{"d_model": 256, "d_mlp": 1280, "norm_eps": 1e-05, "bias": "none", "init_std_up": 0.0274, "beta2": 0.95}
Each number is 500 + 25 x the weight over its row's rms, rounded and kept within 0 to 999. Layers, rows and columns count from 0. Numbers have three digits each. The size before them is the row's rms in percent of the matrix's.

# down: layer 6 MLP down (transposed), 1280x256, rms 0.0303, rows 590-642, columns 0-127
# up: layer 6 MLP up, 1280x256, rms 0.0398, rows 591-642, columns 0-127
down590 085:475505488489465498471501499503449538439536525519501486501521499521455513463495497494514530555527517469495462483499511508503543471521475456546500534491485520511509465509507520506475539572477489503483508530493463484465503532501541536505540522470534496459455498493504481467457543501489508495448539508491520529504502502465483520477481512497512530499498501497516511515530469510520493472527
up591 097:542494530507425450533474457530502485509464475503509505482452517483488460513493522462509464513506483498506478523491509494520528482475494510492518515505496501479512531524516497456476544512505490457486497494514509527505495500500506497524448515518480552498500486512504529533527469563506464520509498519515463519493538491514484490532546514533518482502489493502495454517461508486483510492517
down591 096:525480470524535514459525516496454524501490520482498513547548493466509523493521468503480501512544513481477508476507501487462486490520476504495472476506504488521477530551473496484484490429498506521485509494523531487497530505475516488497493496470508486492496515465495482528488502462492529451473545500488539491507474501466560483453457474519517528544504496556476511479517512502508510476462
up592 124:473514520495499474512535538479495459496478486519475473530533535508458532507479485503477478467503498475480567468507489485510492528474481476511528467535490521523515518457476475503474530514471506496510464498523510496499485506518517466503498558512481504455476518522520534475534545513482485502513477531511511490479498482520432506493481535514502492498499449505514517477502445471474497468506
down592 112:525498464498530461516518475541478476518511495507499533485486458487492494514512460499475515510494487470486470536496508538525515494523497479511512492483478513485501540527487512457477494527490464438498525520520491514501524516487501509452504539501463526505538474502524500517516520477533550502497530505505508481495501492508517502475499436444495505504545509501470492467513569531508505492514
up593 109:500459519474522488501475503510516507535498478492488484491530505511460506504484511481507465501537479511505513499520522473516483501501536504501544460539490518510518506503534520460462495532453500468517467482514481509534506519510539438507511496516508466490496455495511469496536519494501440468450487501457514509536461501477481507514526489564516504487459456516486474459502504473529512503481
down593 110:508500481531488466495514471534509531492502476487532541502466508520510474544488495486486475525506450498501501492483466482460524516484466521511469486494468497489481482491512504520542503413537501539474522540470475479447522524479494495498451503483479575517496526510482530521478472564523495497530473521488488502513541506512504497468507533470512472514538494444485510519492460503490523496534
up594 103:466514502490494475540458507528503516508544487490494450509509502502474497484510509477480502471531515468543493502468432477494497521484535468502498481547495474581521506463493476498486460503466472527503490525562490513517488512490487519450502540449471498509493502464512527488488541504505537499488493414469496526456442535475476502487518519529491499507497502497472552448472495466531498537505
down594 095:513453472476483522492507510465456497516502504492505505475484449486489490520493519472545508515495490542489510522529545546541493510494483508524525525505524515504477512514512518499497506525508522499506505486476523518493445524501495545516512460549515454502504507504494512478504508496447505491484466538528497542501527529482514515530406493486489489513456532493490470493504539549496469454492
up595 093:458473466525458501482527486493469456499487537497471481500519468464474517479479514520549484492477485499524482455475511498487509466531509498470521501523438479500477510531508483524508487543511484443498491479518505502514448515505510506449473500530481534523446485506522535546525485488482521489495461522502496531525481457501541475493515491453514498508535500506487474500505487517552542530508
down595 094:525516483510520501507496504492526510495533464496512526512493522474581480484467482460522517483506482548495501568478539483500483513507490486538496486476504485534529505486491509516489474384510490499502518529509527493468491496447497496507528518506501504475507496477525486464498509492470452495496507495512475502465511519569549509477472499455508532515509498495528521496478482532501448531501
up596 102:518559465523537467503481459484528493526474512516494510508496493513491495515518480486495465478533491437518545501478510497476500564536495487498505458501485506489485505495501526469493497497464487495531495499511505499496507500478541515544524542492475496468469496494455552498471535553475496486512517499504501502498473438517454484479492497501491540471503516475473490488520484474464518529509
down596 103:499460521535515519528524518533483518500516530493465526537476524509514564496478499456496537481534528487510534543489501464498480532512494492510525490484544459524501538519456468523565489387529499479473525516514507544514513457489509510485513467509506515497491555495606487498467460521493517496524465500484542489525518501495489481494476530500505509480519497479485449534478523492507453472497
up597 007:462493484486497509526519490504530505498495536545502492531480591501504498508496461466528505532444490468543504511484503492513476503518482471481479496504511533537514465511476478509515498469523490520539474498485481466484487527479482519500470494456521519505513479498491465454498512529476515526505466514494483497473509498469506480487477520494504494501505496541498508544544490450510474470516
down597 007:529515490501514472473500505514477489518504474453474490494498452496495482508474505500467438481536500518481479589494521512527504483509507440502534514495487476477523459478462502523538524504497519464508495498495476529508467504498482473435542524524495509526475515504463529533492496504516492483464571486517493483499450481513497471474522454470517473487468482484529534490478491508504448536501
up598 110:489525567459487461514494516510489496487512488478534517443536500493456507481492502528505475560566479514520490498511512474491496519516510505492553535520467517524483469511489474457506450523477474492499532509434516495492478561535511518492500499503502480516508477513495479489532495487537491475482518491493506476492486532502501505489485538490525518458451505497537493514511487501534466489471
down598 110:505514463463476470516529481510483522468505511473530493521499464502408541501461503429510488482511532470486513464465494500522527529498495495492488476491520473512526476470529482511496540539549500533518452518522538549487528487452499469482514491492487496521501512506488532510453485498494514474502526517511491510507493474501554501472506524518534488530523523485520547488528534505501479571474
up599 100:456537505489518482520486464508480516539475519477437514489493485505513549520505503478520490512485496449478496483459500488524510494484542500492533523500461472502482505515486459480522548517513493523525554507540510479489504512509517508512446483537481507498538480524507507537501463510477470535501486529492494474534519524554495494534538482493515466489452496511516431494512530474491513430494
down599 097:536464528493488504480511495501485492524503480488480524521524483486496499483526490500450503501504501533521533510549521483470495519500491491483480480480498539524522503499517489496460510510512515497510482526507473503520494487490517541546527487418520456517499561504514454468479536510532580502526502470473507477502487496491460453474525519442508501510549462490542543510503481510483500527545
up600 095:472519457526485499455519506469524443531498470504505496460499494541475447494474495543465553504486500485449491504467463491495573502540510512542499477480501543490488510490489499514491525493540488465519480498481517521532520507499511514560516533487464513505512495534522465504548521475496475490513472488508495514538503517495501538522542499489543514506524484512455499465449488531485515499494
down600 098:561497491475494495481478518553486526497490497482484444480490494499541568519524500514461477534503544527512538482490456512525480487512538508510512478504543521537492503521511524514525504490498504546489484520503485508510516500496535510486519495493516487490488458470507513506488488478524492537512534500463522488521517515503538517541459490512505490456451504524524503518509507433524518476492
up601 102:537506565522502527568514458529472487533473535500452496477495507467511507543519499493497505466496526507490545525476522472479465528497492487510488493506497492499509516502499499501474525490490477500492490499454514508490510527499534512483480486482498500510505516552500522562491507493476486512522470519496523476475505479511495446498553482522515486474483477471489490484445468520437511480451
down601 101:462467511484498486448489525487513495464508446482504535473497469513486509548455493564552497526513478475517460516532527530556475479473539511509511502529496498521484495520518472489559487522488490514533492501497485478523460470488493499476504491509492440493478513515499486507489519521507496506469466449495505554494513480492502485511527490489509451497506508496519498474522502525529526509490
up602 100:532499489533512462480512541537503466528516499519518510488524484499502517493497497488482531523488468471507548510501524493545507490479493521512513501523448491499493491457509481491479509488482490507485495507493505504512500525519443506495481524472488532506517467465523503472474502555444527555470498481506480508533510567524523510488541478451518500512538496496464504494459477486509478502511
down602 098:482512531504492512529487497501479497472479534496476448522484520517484567514496510539472484464467518519509494560520486492492498480522482507478484490515525484537491486492473523498556526455499533493466468496507505482502517513491513500515525528508498511487501502496495520508497486416512518506553469452508488496485477451490517545533489502457483516529480475535493529515523494487508532474484
up603 097:529502518449501493540549520517505489503533505498485527493496461473481493469479526464491491505479508454481512499483512513477462503507525523498481556504494507513487483506532479523451564516514512494497495519485547496530503476525501513480469482497474520516500476481449501476522544520471442512477481479484501486541495531534498497526509469519472489499495515546533493499465475507485481488472
down603 094:534495517498504506505493455499515543507492469461459495461522492466499534510442473484467490507499492469511522460498496489499507480514453495506501489488513472510492514509544504540524484489457480554493525512518536491493508559481475502485486519533483499504496517484508504540521458463482475501556519504500464503508527476500488547489444501515540471524481462511476490525493577520463507471535
up604 076:519511518468524519534500515504478539481513432495507514483498520499480484499496521471471468492494484507524498547504564471496516528465505476463499471467513506513468500483477469478485507473486498522539508501472522455461493512504519505493543524467505508497496491511486494498545480509469537505499511473471484512514475511527515545481511515511517554516499501515569491476492483494480504482512
down604 072:503459503532538509497496503515518513528493547464477505493518503515481534508458529502518493488492490506453537423482470532496491472530499498529478464481479492514529479537503492483532491659517481454502507473489524518537506521509493492523460482482477503502475518501508526503494508486497513507485517526507509479480507485481479474515456500526512464504497495473446507489526529520499484471501
up605 097:551547471516471497477528514480497506532520470538485540500512495452486506526487511493479491489461484486539475492500514495530513529469499564459485507475518525465489507507531511506518521502519472431500482516493462558474493539492508448493463471553512494524463498549465486498481530545506472463502473467451548489483481456484505488475551521519495507527520491460511524545466507494476499497493
down605 101:487483516500522485492470483528503502479507534444516501527463485508466498529496506471551540525530497482492548489494486489501499491475508463521548476474452507562505516518488474487497490478525487523514533517498503485489490533486493541489509479485479534461503470526514530514519465452523530515480501465510485498474501536471482533506468508498453532485465505550522504480509524529525509476457
up606 087:549484507473517491530534526470495463555501447506513500485478474455524517476546476512454517502495525528506514498491493464520474550448500465499483499470500509498523507509523527526478502497517474484478528467477479533458469491516503520522527491482537499478530474532499527538481537494439492479504522456530521476492523511539508561468497490464522555569514515486499452489484480502510491478506
down606 093:493492497517503491507489541507539480500514491489517514506512510547457500498454542485543461522498515480500490474477544555498488473490497520477515459519489480468474487499525501481549463552515527498529496472578477497492497474499479473488464480513520511493509513467503442505539480507500527511509481532473524500549506512448515424540541493514488470542497483500502504517516514514508512529509
up607 108:517533516457518517528536461518527485517516461512532513497516469492495531481454478487518501448471476480510495472482526512519538495506483494477523533488487528473508526494513532478505508503495483513489503506456503501520525520483527517501486477520506511477476483495509505466493438459533524524494471505525491477512456520498504489511509515462478538520475487470508521500468505496544483534497
down607 109:467513509520514498508463503477447499507496543498529561514532488473463526471490501510462489511497527484491489536502483485483506482493514512509487517508528544515513495466437494482546470524519498443472501522484497473509509470481527485538528526457485508515523534460506490517490517508496511510501501536485479488492482491549515511510491515538510489489579493530470502531501482498437457506534
up608 106:529552510504498528476528525490514500539490478516535508519463508521503522500480510513516473463481509492502539482521520489483542473525517502484528513485513457523514486518480479514426539499494505468487520518483530482474471495508496451493516499499535508502509462537526509488516542491480505537473480514450471480483530465533470525520476509528527487498464490426475501457480479458522544498456
down608 100:501501483458497472516484493520551517500479498430521533518462474497492470525465549528537481537487527509491482504493414501484471524514519495518510532496511538469516470473522482479493524523507479558524535508432511484524477496471488490490523481498509469464529503480477504532511531495530500523488521535509509531524499488488524520512497491525490505531490502538475452526460520539487492519499
up609 115:537484530500532488523487460498492489487530508442485485549500503492499491472497461537509507509550502523514509492524484469492511479551515424530537510525527571503450511533493495477546508512512488520476505520546524544446464520524528490515479485461466494470478496504480486486531456522474511456520480479496504501543500532516481495498529523472485496515508458484514494522495520476534539510460
down609 112:515522494485492521458501560502516500494487526531507535473507521504505527469514478518488493503514473511484487534535482519469509460501526489505560533537539463472529424526513541498500455462496507447492532478530471501512532491506462542492510549453504477506541470463478491486517536472438541467503498562475492528518484475465518555526503452503514488485482497480495492457483545524484527503517
up610 114:520449497501457480522504516522441512470502525527466465492476455476493513488511517478438510460510489508518540486477461479517515511513530464457531493543501479488530501486533534466460494506494478502491475501498488491478510558508558480469510550496484518460486523536567519486535503484467501478521464478459506489504520483477479469485494509522505510468481522504525518495503440480527466469455
down610 108:521492533508498495517510499494494485514494481487504519489481496519502504470484517517507535487488502504482482565480503529451479470471475513494521496490521568491488505509494536512490462500528498469487509526532487499524506524513484528486523497506526509486462504495531507470490493519529485532533512517510521483504456496556506511540514473497526549492539470496511508520441547526524507517490
up611 105:522489477472485492487537482497520456506515511484468481520558503475481546530524488475557478482515472494514484509466522457474534492535499456500500491503509501520482528515471497509466477512530446518525521486518533497501509501500530502491549526467462524502479482452489532496516510451498449498467461509443507480471475529471525506507489501491526506516503506508555521492530481504473518495486
down611 104:486512516492553489502513560545472516495521475465467508499535497471548462487505483524553491506490511531477511504513441511496511503499508546552483499477520481508505507537508528487533538491482502479496499517475538438495445472513486508507451479529527497507495545478497478485473532501463506527530515489528478539480458528501455498528493490513480516517488516505479517537462519555523483519518
up612 093:464547566483514477504503483522513435516497493509563526517499508467482508468521504495483492480512453478456469495498518492483504514493476522524536516503446495501518462480500467487470568498513539495470497514481516499502525493487476534496541485476507510500500489498498516483477516486499485502506488506463530478520510497570478566490453541452543511483489487482485530509462526535500469505533
down612 091:526467491480477496511523486489505504500467522533486476507563480477474475485474506474537529499495485529515541518494516538490508468499539488492478516536539481513486532491524482531494467490497475474500481494482511511536516527513502478468462533528519494524489488537506484479525517487476521501458522518509469488485471542533493476545495483539468438509498498557520500497539486488475526440461
up613 107:506498500465502500497548549499508436533494509504517491457493469511481514508514443475558463504497464495471481487488493479472558524520495475488515557517473523504509537495540555467521515499499491501540496477483534497513491522509451522474537519514516516439468517492493483515508491489502488495490458507505488461487469507498534465476524506484498481514523459502490527503479522493486529478436
down613 106:482540525519533536487477484498556523531506512491454544525473478497502498472482534479525523487522538495452526452500508493538474500506467495482529535480505474536522517466476468518483507544524482490465480502503511454527462522462510483494509491526481459535523515519507474518517486502499505521462547509520511470486526538522469538468476494512456513532480513498521496500541478480533462489521
up614 097:510488468487497485484498490542509498487495471487552488474544504468492496454476489474496541514500485516523476503500477474486491517548497547494516508510509473551465539515513504433502508511475526508478492505523505509426471520478511515507501490471508516482515449490527471481535500486498489524506521517471492547550501487526477534514457492515507512535500531499487528490445560488503488449476
down614 098:461500528425500525509541471480519509525499520484455486529465474470439499510519486496509490457489520454479526518521485497501524505502511455539475473503490508490502556492480515498557491529482509519484508486493499504537535508483489519506435512516501495516529527533514522502484485533471520487450445510474551447479498525480499508498545526527492499506481484470527472516540463524468548521525
up615 109:517533499522491480441498509511524503530480510504495458531491536477490471454486503538473487526489490489522491497492512489495516516510485480513531542513503483525489459493478534487493528551507527478475529503506505511477527514511507468525525477506575531464496471489523513459519505484471520520512478525464481524488475544545501493458467493489542533485501490495519474494490509458512490496497
down615 095:495480511485512489525506481507445498492480471520494557489534499550471499550492493514529502515523499484500479508471485519493512498475516530514481473501493505483475486477446454504546511411457509530507482504463540494492485484466486477485463514521458480473505488529478493518510494522488503493473535514517547494478493474483516504482518481543484516484491567522492471476477469529493527499509
up616 112:514471467473456485488478514485488513509526467483530526504495493455504493502486504481487470490498491482530492489469530510533481506513513470527512528521470487536542524492485546497511489497500509525494530513515479500491509479501515479465465514430488550517502493470463528505468502520503559506458511481499481531487528531511490529511494470496538435485495472474513465490505488502533512524498
down616 115:498533519432489516464469513483495488501510534487488503525486476479496520509538500509533473491514480499532506495521473491503495486522487487523474507489534508495540541495515562486505493455429543494494509485471510481530551490531515509441487542503473478505542478548498512461507489490487524476504517496493481501423504502523501531553469481511525496537515539508496486531491502450516474498458
up617 092:531474484543456503503489480477493513515553480461500557499526506489509504479486428547533468511439517536452528490503488452548528476496508489490557522483455503463470511462485492483505497517504500451497539487543480502491497531519478506476449463466454525507473493503498508487477462501493504521525497510500491507519456486504488482506546558535495480507441488489469514546454504492506532481495
down617 087:446498548481522454537449529492475505484428477466494464507457479508440477527527524481532478457531484499504501459518507531456520540493521492501497482503524523567446519500490513502460492467512503530502505520475474508496535515485490438493481498539516505547489525527483476493492511507495474489479495498485500490469527526509524498505525475478528513528537501481518479495534494523460500455497
up618 100:521519479477517514526535512493526507504530526507520485502544539514508502490482497514492475518503478467519519487504513502537554496521514483495513493526483515515494483530542462467518530514473472517490504493504501532516504516491533512473501524439462527514464472495491499472511483484475516498510497490477536517503478489512540462496498544472490478521488435470524477515459504465512447480462
down618 101:529528528475492518485507507515498476505493484468482516486492465517521549520525500507526480459494538475479531460517478537487467470496505526525483511503486482469507488509467457539460499528489536487509486524506503543507536486521539491504458454538491480517528527520496506478477497505498479525503512533527486523492469472509472509512501511523498483502500502489498490472490497498510476474506
up619 094:505504516477487460506529486510512531497490477510481465551545480481476532465498531508511521491481522501507506485526510444529509477520500489490527480520501497518493542488505473503493545507448529476475540500514482514486535495484512487524465523532505521499489535522489491545559548487508510449424514477447515551496561487478472541511501494540491470483490483485466495491464489460536505494475
down619 094:520489496498526487523505558469483467510523522490510455466509523509515478524504506490501491520499450520517490493495498500502506547505510537505486487479481479472505510477510457504464457465503485522503506448500536449544474517504443524535499524458487458491508464463498497537484482474517540545548517533526484463525449483543497483457536492463495515506549462535512495510509481522481458523499
up620 098:502535484464480532518578487465551469499493516509504528491533477482491497502503492533532501515461470497505519493475501475524482514492536524462474488525455514479483485528501502530473534498516491489513499516495538494477470489500478486537513502529518503515513499495525515569506503550516540483524513514471512526537442503483531551459576537525523461457470520468499464489497507495489526465474
down620 088:537480513506533474494447493533474503530492460491449516516486505494537465470520471493441513517513520511530495474499529488503500497523486545542520487499546544525492499502524508514524502523499544474469518445533525498487487469494503548535520527494521498496495494497497463469569502450504469513465511460481515480463483521533512505515496500493444495540535505473498554517530478530508478501482
up621 098:476517459476515496527505457517491500509518502493508517489484512493497494525487478475532525529503478485502478497520477522500533467512490484488543493518488548494461485476496493458479520488536471481464509472570546507528501525522514515491493534512471506528496463480515471508461469549541500524485472495462489473537511519524522481527546496513499471512464472507477461492460444533501508485495
down621 092:500476508504488545493513511473529492499491522512479522495532504517459489486506494519451454499484532497489505503499503493497496553494492490514483502461515441551541529529470475486480511528510533522493464509501459493516489486487516494493490488491491514506494569529534514489508549491487513484523523487485481492466489495474470498486489464557515501512507505490494506514511543476501480528490
up622 109:523499494513451463503539514537509511502501480461472503515493455498487479448449501517485484509421494502481468502466486491488516493517523533556522485506532495465539479498511513499492495510521537493485511493489531570481492513563491460456483505517544492469481491482461496502494494490501512506490489538526511506510493529466520479478492514513462518510491476477540501510497542475456516494478
down622 102:499524521492474458481456507461501490557492489456439457454499517504535524530526537554523529506464481503557475485530495478486481500501483495480531501495496519501513511494525493484476476560489498529539521493494488458549498452477478476479530553486509442513452485484482461482480530482508465494512529505454485458472521473512460526508514483479493457464458514490509520518526482515519526501526
up623 098:488516476507492508470483519493492483463497487518490484502547535478478548495526497539468521478486529488496534473509464500473516518502521477478510488525550530527516556492496517502498527501479485474461477446516524505470482476527525519510477533511487508499457490509458493515505495523457481479505499481475509556515470536583520551471527497472504532516528511467541460489497477458499477487549
down623 099:530449520464497463527469481497528522464507443464523528510489484527452470483511512489573506477512465488512475510499503516512545479461526471520457515517519469512544493540499530501526485530499497516556488561530509504535528477433473459542490500469525538523491470496521506476509489525527508501501514511516469514479542509474478475448499478501493484483471489520515543485491511510478504531463
up624 111:484493494543491475502538525490479522500449497504485535488490424453433499472464527506526498475483497468500470483420492496523509508488492484516501523513489501516506489484477529491537472508488520504499494504504527542515516516550485493521489497521524526484488484521497511542477466519517496480516509502540492544481525492489471499503475485518502499477492513518498484540473430506484510496468
down624 109:478515498520505519507474495491477477461484461495489486516495501504530522498484464538497475507510498464523538544481437513469481495477513494478495537472530525486482469594523507504521480433517503559508508478461494504533515461532471536534544455510523477540490487505489502532497530486455504492522489498480466532513531499498485466532490469482496534483450512480499518530500488524481483483518
up625 112:492488454503501506522468460475520478508544461484550495467492452531439482495536542497491521514531452497472517471459499470495462491500496480495487472517493533493509510485536543521510543531501511506557501479496508496500514517550542483502515481512474455487493500544466543481523483544492493538497502465539454531501490490493457477494528546522512536472492509525522536491512476508559478455484
down625 105:483525525528479474494514538515480515526486472495488474515488510461529461482525506532499507488495507479492469464520505543473497466511515500475507512530514484479532495489497525508502413552511457465486547520509450502503471521489477565492503528536517483516492489481545504481498511548495481465513508526450491523524464455521512509495500525493454537501535535491492460500506503492463565560491
up626 098:470537496534518487480523506485538496532500498491529509468491505526464562509502451497446506480540491486478525533475537471450510483459493505512486504488494517515556511530535557437505495496470452524520500487479467519524532510496504476493478468499470509494522469519536475568500530483445510488484499487476567499501499549487471508462547508523518497478461518491528497505527484483510499505518
down626 101:489485477547541530492496501568494516484487471530505491520545501481504504461455513517526477510468539510493441497509422507497472515526515517529503488466517466488456439458496480465516499497502529505479458479534466478514475494516497509504510530498529543557485509496492472513508434522487472481549478545529457477513501465501498527469504566473499471502551480477533523469468524510501534480483
up627 097:542481485469456495509490503494476460523512519527465482457509488506512497505485465520512505506512487508533511526515492462553518500532522487499507500494476483494503473486534515488448528495468503479496456510526500527500502519516504453499507495530531485464510501513495491501501513514475532465491485469470510519523496498534450478505514500457490512503435504447516521469497454498514520478494
down627 094:489507515494496494501508545516535538490528449494537506526469488518468495495533488512495450512531494479493514509479522477490517494510511559498518550518536499469486501457474499547543532465530522523502523523510462522472520493503478532504472523481477534530479535477476535463527547461512488488513494471512482489513522523464518525527476488479490493495533526547478489493544533574501439488488
up628 109:498513465562515509476535523489480492505526495521515512535536493492469520478520477469496480542487484547472499513459510493450495506507526500541552488514509476572491511489553549421465529488498513485498453478522498521464544548541479471504467480470473530488468474527507479547515506516472499465450474502476490504504477500487501507492491496497537497501487526481471494443513471502516523497474
down628 105:510507470497525537474528500506474502513463469478502522488485550449517513516462488517508493503513489469547474483530516488487480512502476501537509486482508496442505471513503479449531513497488529502515489542494463477512496495461484513508508489516514444487526489497504539478523531487483472485513521470541529491525508511512482478539552509493489427519491463500471526551476480512478477531499
up629 093:519539477456455497488472537500485482510507520530463511499480513515482488503505513479500494507509489505535507491495483513520533520478534459465474493530501514517486490547498509509509515492528526527480480509458519534482503480519486453451500510473472518512488475542479565499487490547469458447515530466475495501495470480487446495528495518512536484488470493487485534526535508473493511524472
down629 094:491502498523514485494536440476516539483473520509493504501520490508484528466526569520539483497535503493528496543479518523521494483532473516529526524515475500515489519476480492464522461446493509493514526477550578493470529489528494515498465472485525480508468515468489490535491478449503491506501529496535463496529498508511513536425492468501458477515525531509486517464484525496490475502486
up630 095:515488482543488472504502518488526507526483494497512495486512517494475472513493473469466521481462521445502462465481490531500473478480495492547524493494499534503486475525538469485487469516501482504485521550484527496462487535524502453488475502484510458508505490506452520504527492496495489502483477504489477521530503524456474478458514519498511477504482516459502501528493464470490511525505
down630 077:503545526479468516517526500512522499528539518494540510470506491455446522528503494537489466525502434501476490504519540472481482498554474500452481477501509484486555511509494532485523525488516496547497519443497530499535504509523498549528515489551486517480468501484537494475501526496493460524462501513471499511474501487472511512479466476476479542519520488529491501480496522504531548512493
up631 107:519485490415508504486455510480467504498508504510489486510486522480489456506470534494453467501503469494528487486490478489528520518514511534465509537509469469497524523516510551500477526518484527519492489505485460500460517521505494472497531501502487526533481517516532463456506535553503487488475483457487481524553453508502511538503501523451534507491511499528515417515472469491513505514538
down631 106:497479520500518507491503531546532522541493522499540499511519488475506531501501457490510480487502520517526500562566471524509524494450496503494498525488542485475538500520513539513517467498552501511495498512507507506536506499493482516501460527486521465512474531475459515517497491474492509485461469481499470500473503503536506480492485485486463524470463493468574481490526482497489517503478
up632 106:495501507523491466493564510471519477513508528504477476512513483466472484509490541525483525439498491501477507508439509482526515489537500501503523479499465467539535546464512548465510492539477468468491480471505491507496506519507546497529441516447516510476522463516479503487500478502502480494424494507458517497508537465538474528474498508532518482508489461513493480468514478535507478491469
down632 122:508518485510505511468517468485500464537505505531542484500489457479441486499507500503488486478481533505507533496473499506526498493509534465509532496527493475532566525490493504495466472561467518447504502530523461525506535525502468461549487541448541510445501464487469525508503466465515495512504456560510455528476502508471504537525481502506518496481478506506539470527526461477484524484484
up633 090:555502447483514480480514515573493551488511492519504494479513504454481447508501524494544473472512536475518522516471535482505522491525497518472516530533491542542502470510530513450558514491491522513489507510521510490480465523495531483494495527541527528514495514487437517526518510521493484530487484485448535463487538501478485534545507534470526485502467464499515504486559465466458507490484
down633 083:433497516518495483518493505504513498489506510464548509499516519514503514502467490491500493515500502509511467463496526501458497533473477496539493515491475476475456511524495484529508533639518524518539535443498561514492509482510464485495462505506505474516464465505506523507492470525505509456528504490511523490505511497504445512488514495480482494512502533469515502524442479488470504524531
up634 092:507529500496520531497537508553468503511469448463488505541545499521497492470516515492548485511505422510526495510510492503477516507505534444506506479498497526477476485462498535481507525492487502483486503524497526472484479505502449501526511516520489523502489529508526505543522526482519489492519495498427497492499461524532490492532533486495490509494528479489511483486501479522452467485529
down634 096:472487484528478496477505468471525491521484518515528457468495492519487537531505433501484501508459550530482515510481525519522508511489478511544512516506505453512501513502527465486502444531472539507503510459507514534507514480485520497499501517483502509498499489503468473476449449484509536520486477519521519493477529459509515486474463553521534508479458528525520504507475529489542490466512
up635 095:523570472469502528497523459537498537516453513525511518473512511475514483519491444488527508500514505499516508489513514503507535493527496517496513486549476502507526506532521537475485512496518449517486531492512546540489532518504474506473512488447486505492526464488488469477555491534525535492465504454483514500506496495500468454531462515501497483513494511478503498468479495495491493505503
down635 092:489507494517474465553508499509522506489517527545512469502526490525480472497496506478479498520464497504496476503484448525455485546515494510473496517499518478519540498494481491520499554560513493447483492475477528518504517481498500469518527529529455509503460528518491530472541518497470447446550510505517506496470520467513517527460543491479479523453518500481506484485498498518492493513486
up636 090:498484493480456503475509507499470548490512474509467502490486475447499503506506496490474492471468526460532525531451499477481510491506539516495481498475482503473488504474485482464526521489500487501557519463499525515501502493513487505520485548571459544476510495491494502476538526540512489516537502508487529480503535535547456532507547486456466491447514484498486530520505468488451453548466
down636 101:512528520545533495504494475491508494465492509476530496536512510586475517483483510515487481488531483521495495459489472492493471495478445440485494511536455501550518520546541528499488491537490529477505484477518487479519474550546505502534520456434473494523522513532547520489540466477506474484488524519454479515487512498437495473469479472535510506518505469520481521506456465465489521476520
up637 095:505495481442488536524482489539494486494488489507494552532491508481477543479489493498466495499494437479504513506497466474527502500495501491519482530489502546470510465509510476527471556490485484464501521511486538545479472509481477522471506521540467540501491539466482564485498527457514524525456500489465518517497518480488457508499513514519519468513482505476497498534494513539521505464545
down637 100:518482497545495465491449495468482542550498484492500503501516499518512484480550477494505507509508549542501486531509496510486470530530506499478512476490513422465479514447516521472516474460507508496450508515529485492508511462516494443550514493501450478508498500541539459521501458518540522475546460496525460475454519490500501504441494522518508547498473480525511506489501497475469476511527
up638 110:508487511526482501494489523540486506517524477491522506465534468444528510488435431504510479479486482451496527496467520524503507534489491495505513509495519513490486532477502521479438515518524488482489540538530506519525495511517503524472471520495469543509458506472498510459505526520504519542435497489478518540547517490473480528494500491505487499546518493510495484497492519476494515544490
down638 109:565517530531493503523482467475498522489493519479486502493498462502507501486492489475504501578534547504527504549472488483506482462513470457522509505488469487519482479478521519487483482508454516486501493501521465442502505452478512471536537475469502470487533510517526499494533497467492496496528519469508512496496528509488475487513551560511513476519505495514492534499522451504491498468518
up639 101:510471451473496498486498505521526544497550478537489463507491469517513509509504471504480473477522474497503515497480522519526533457532502472507509490504525498496514476517520486533496510480490461495560509484529521531527561507506515517476473501432505477470434509499422529503505461469495482470489491510464503491505509482543549513486506548458486495462485488501487475476490455498482486452452
down639 108:501517500467499502492480502474499470507461505453490533517510522471511508502506542468517527519484488505513514500480497503472446531498527489512480508478503517535474531501482495491519498528510546460476468567490468495440488504531497491537493478558495509526503486490539442496515504505492549496488520484552489538522469504482463486516542473533524507486512528473529524524528489495514531537537
up640 114:487459474531529504512535464511522500505489496499516487494505503485476482455478502534459479474528496480479518475447511493513518490510530495507496507538494473472514468491477483461431483487537492491488488479520523493500512513500541441534489517501510462501528485507494500559531492448576528511484541529491484477461502515520497497503505495550502523523514507494489448508498481470489498442492
down640 109:454480521503530523510532488472473512516509514499468571501461492533530475508506466504471572464503488462485511495473508448477507482475475517469479458481488490544464486551475483487522509506518507435513521509487509489476466470510524489542523468539463486495501518491532514506481481487485528522488462495508560490454486485461465491498520447506493485494510474510472512510501507530520505501494
up641 116:486473513468501431503504495511554458516501511490477474481490506471487540492471516469534479472503477526519493474448504481520512473446535447545495506482504557510486512513465521503506541516523538492481504499450493500448509501501519491530511495483498495510503520535482501488485495542527497487545511469515521531494517526534481519499524490458515473477495522529540483535494467494501508463469
down641 113:513540498553492531451482451486563486498548530487455515511484514491512528461522456526499513533507537467474513486545487511482503514573526507501533536494480490540539521488526473492507444460501503519491528478498524497473509514490533482492464534524491496506507511483540489473493545476484431466541466523458489492540519502489488471532456522479486513511478504468493504492506514494509459529523
up642 092:474512513473510477524538512523480526523541500528504514501505482487519526495500506475506531460502496511518494492529511484544512467522507462486530469442510562552501498501460508468456522488486487482481482529508532528520523508505508501563474522560511500459495489532544482555467542541486498494498505491479543512469554496548460488474482511503480482493489527471469510472490475498414512489527
down642 088:507508492484532500465442489509506518478496469448491503493536485520462489515459513504512424536498500473484489519493527518502532515490519495480476531506481491440476521529552503503493470571539511544549478523500494481517444508492511456462474474476516520488539488489454495499513475504441481515490521513497517502509493473486506521425506477498510510500494489516527482485505492502541461509486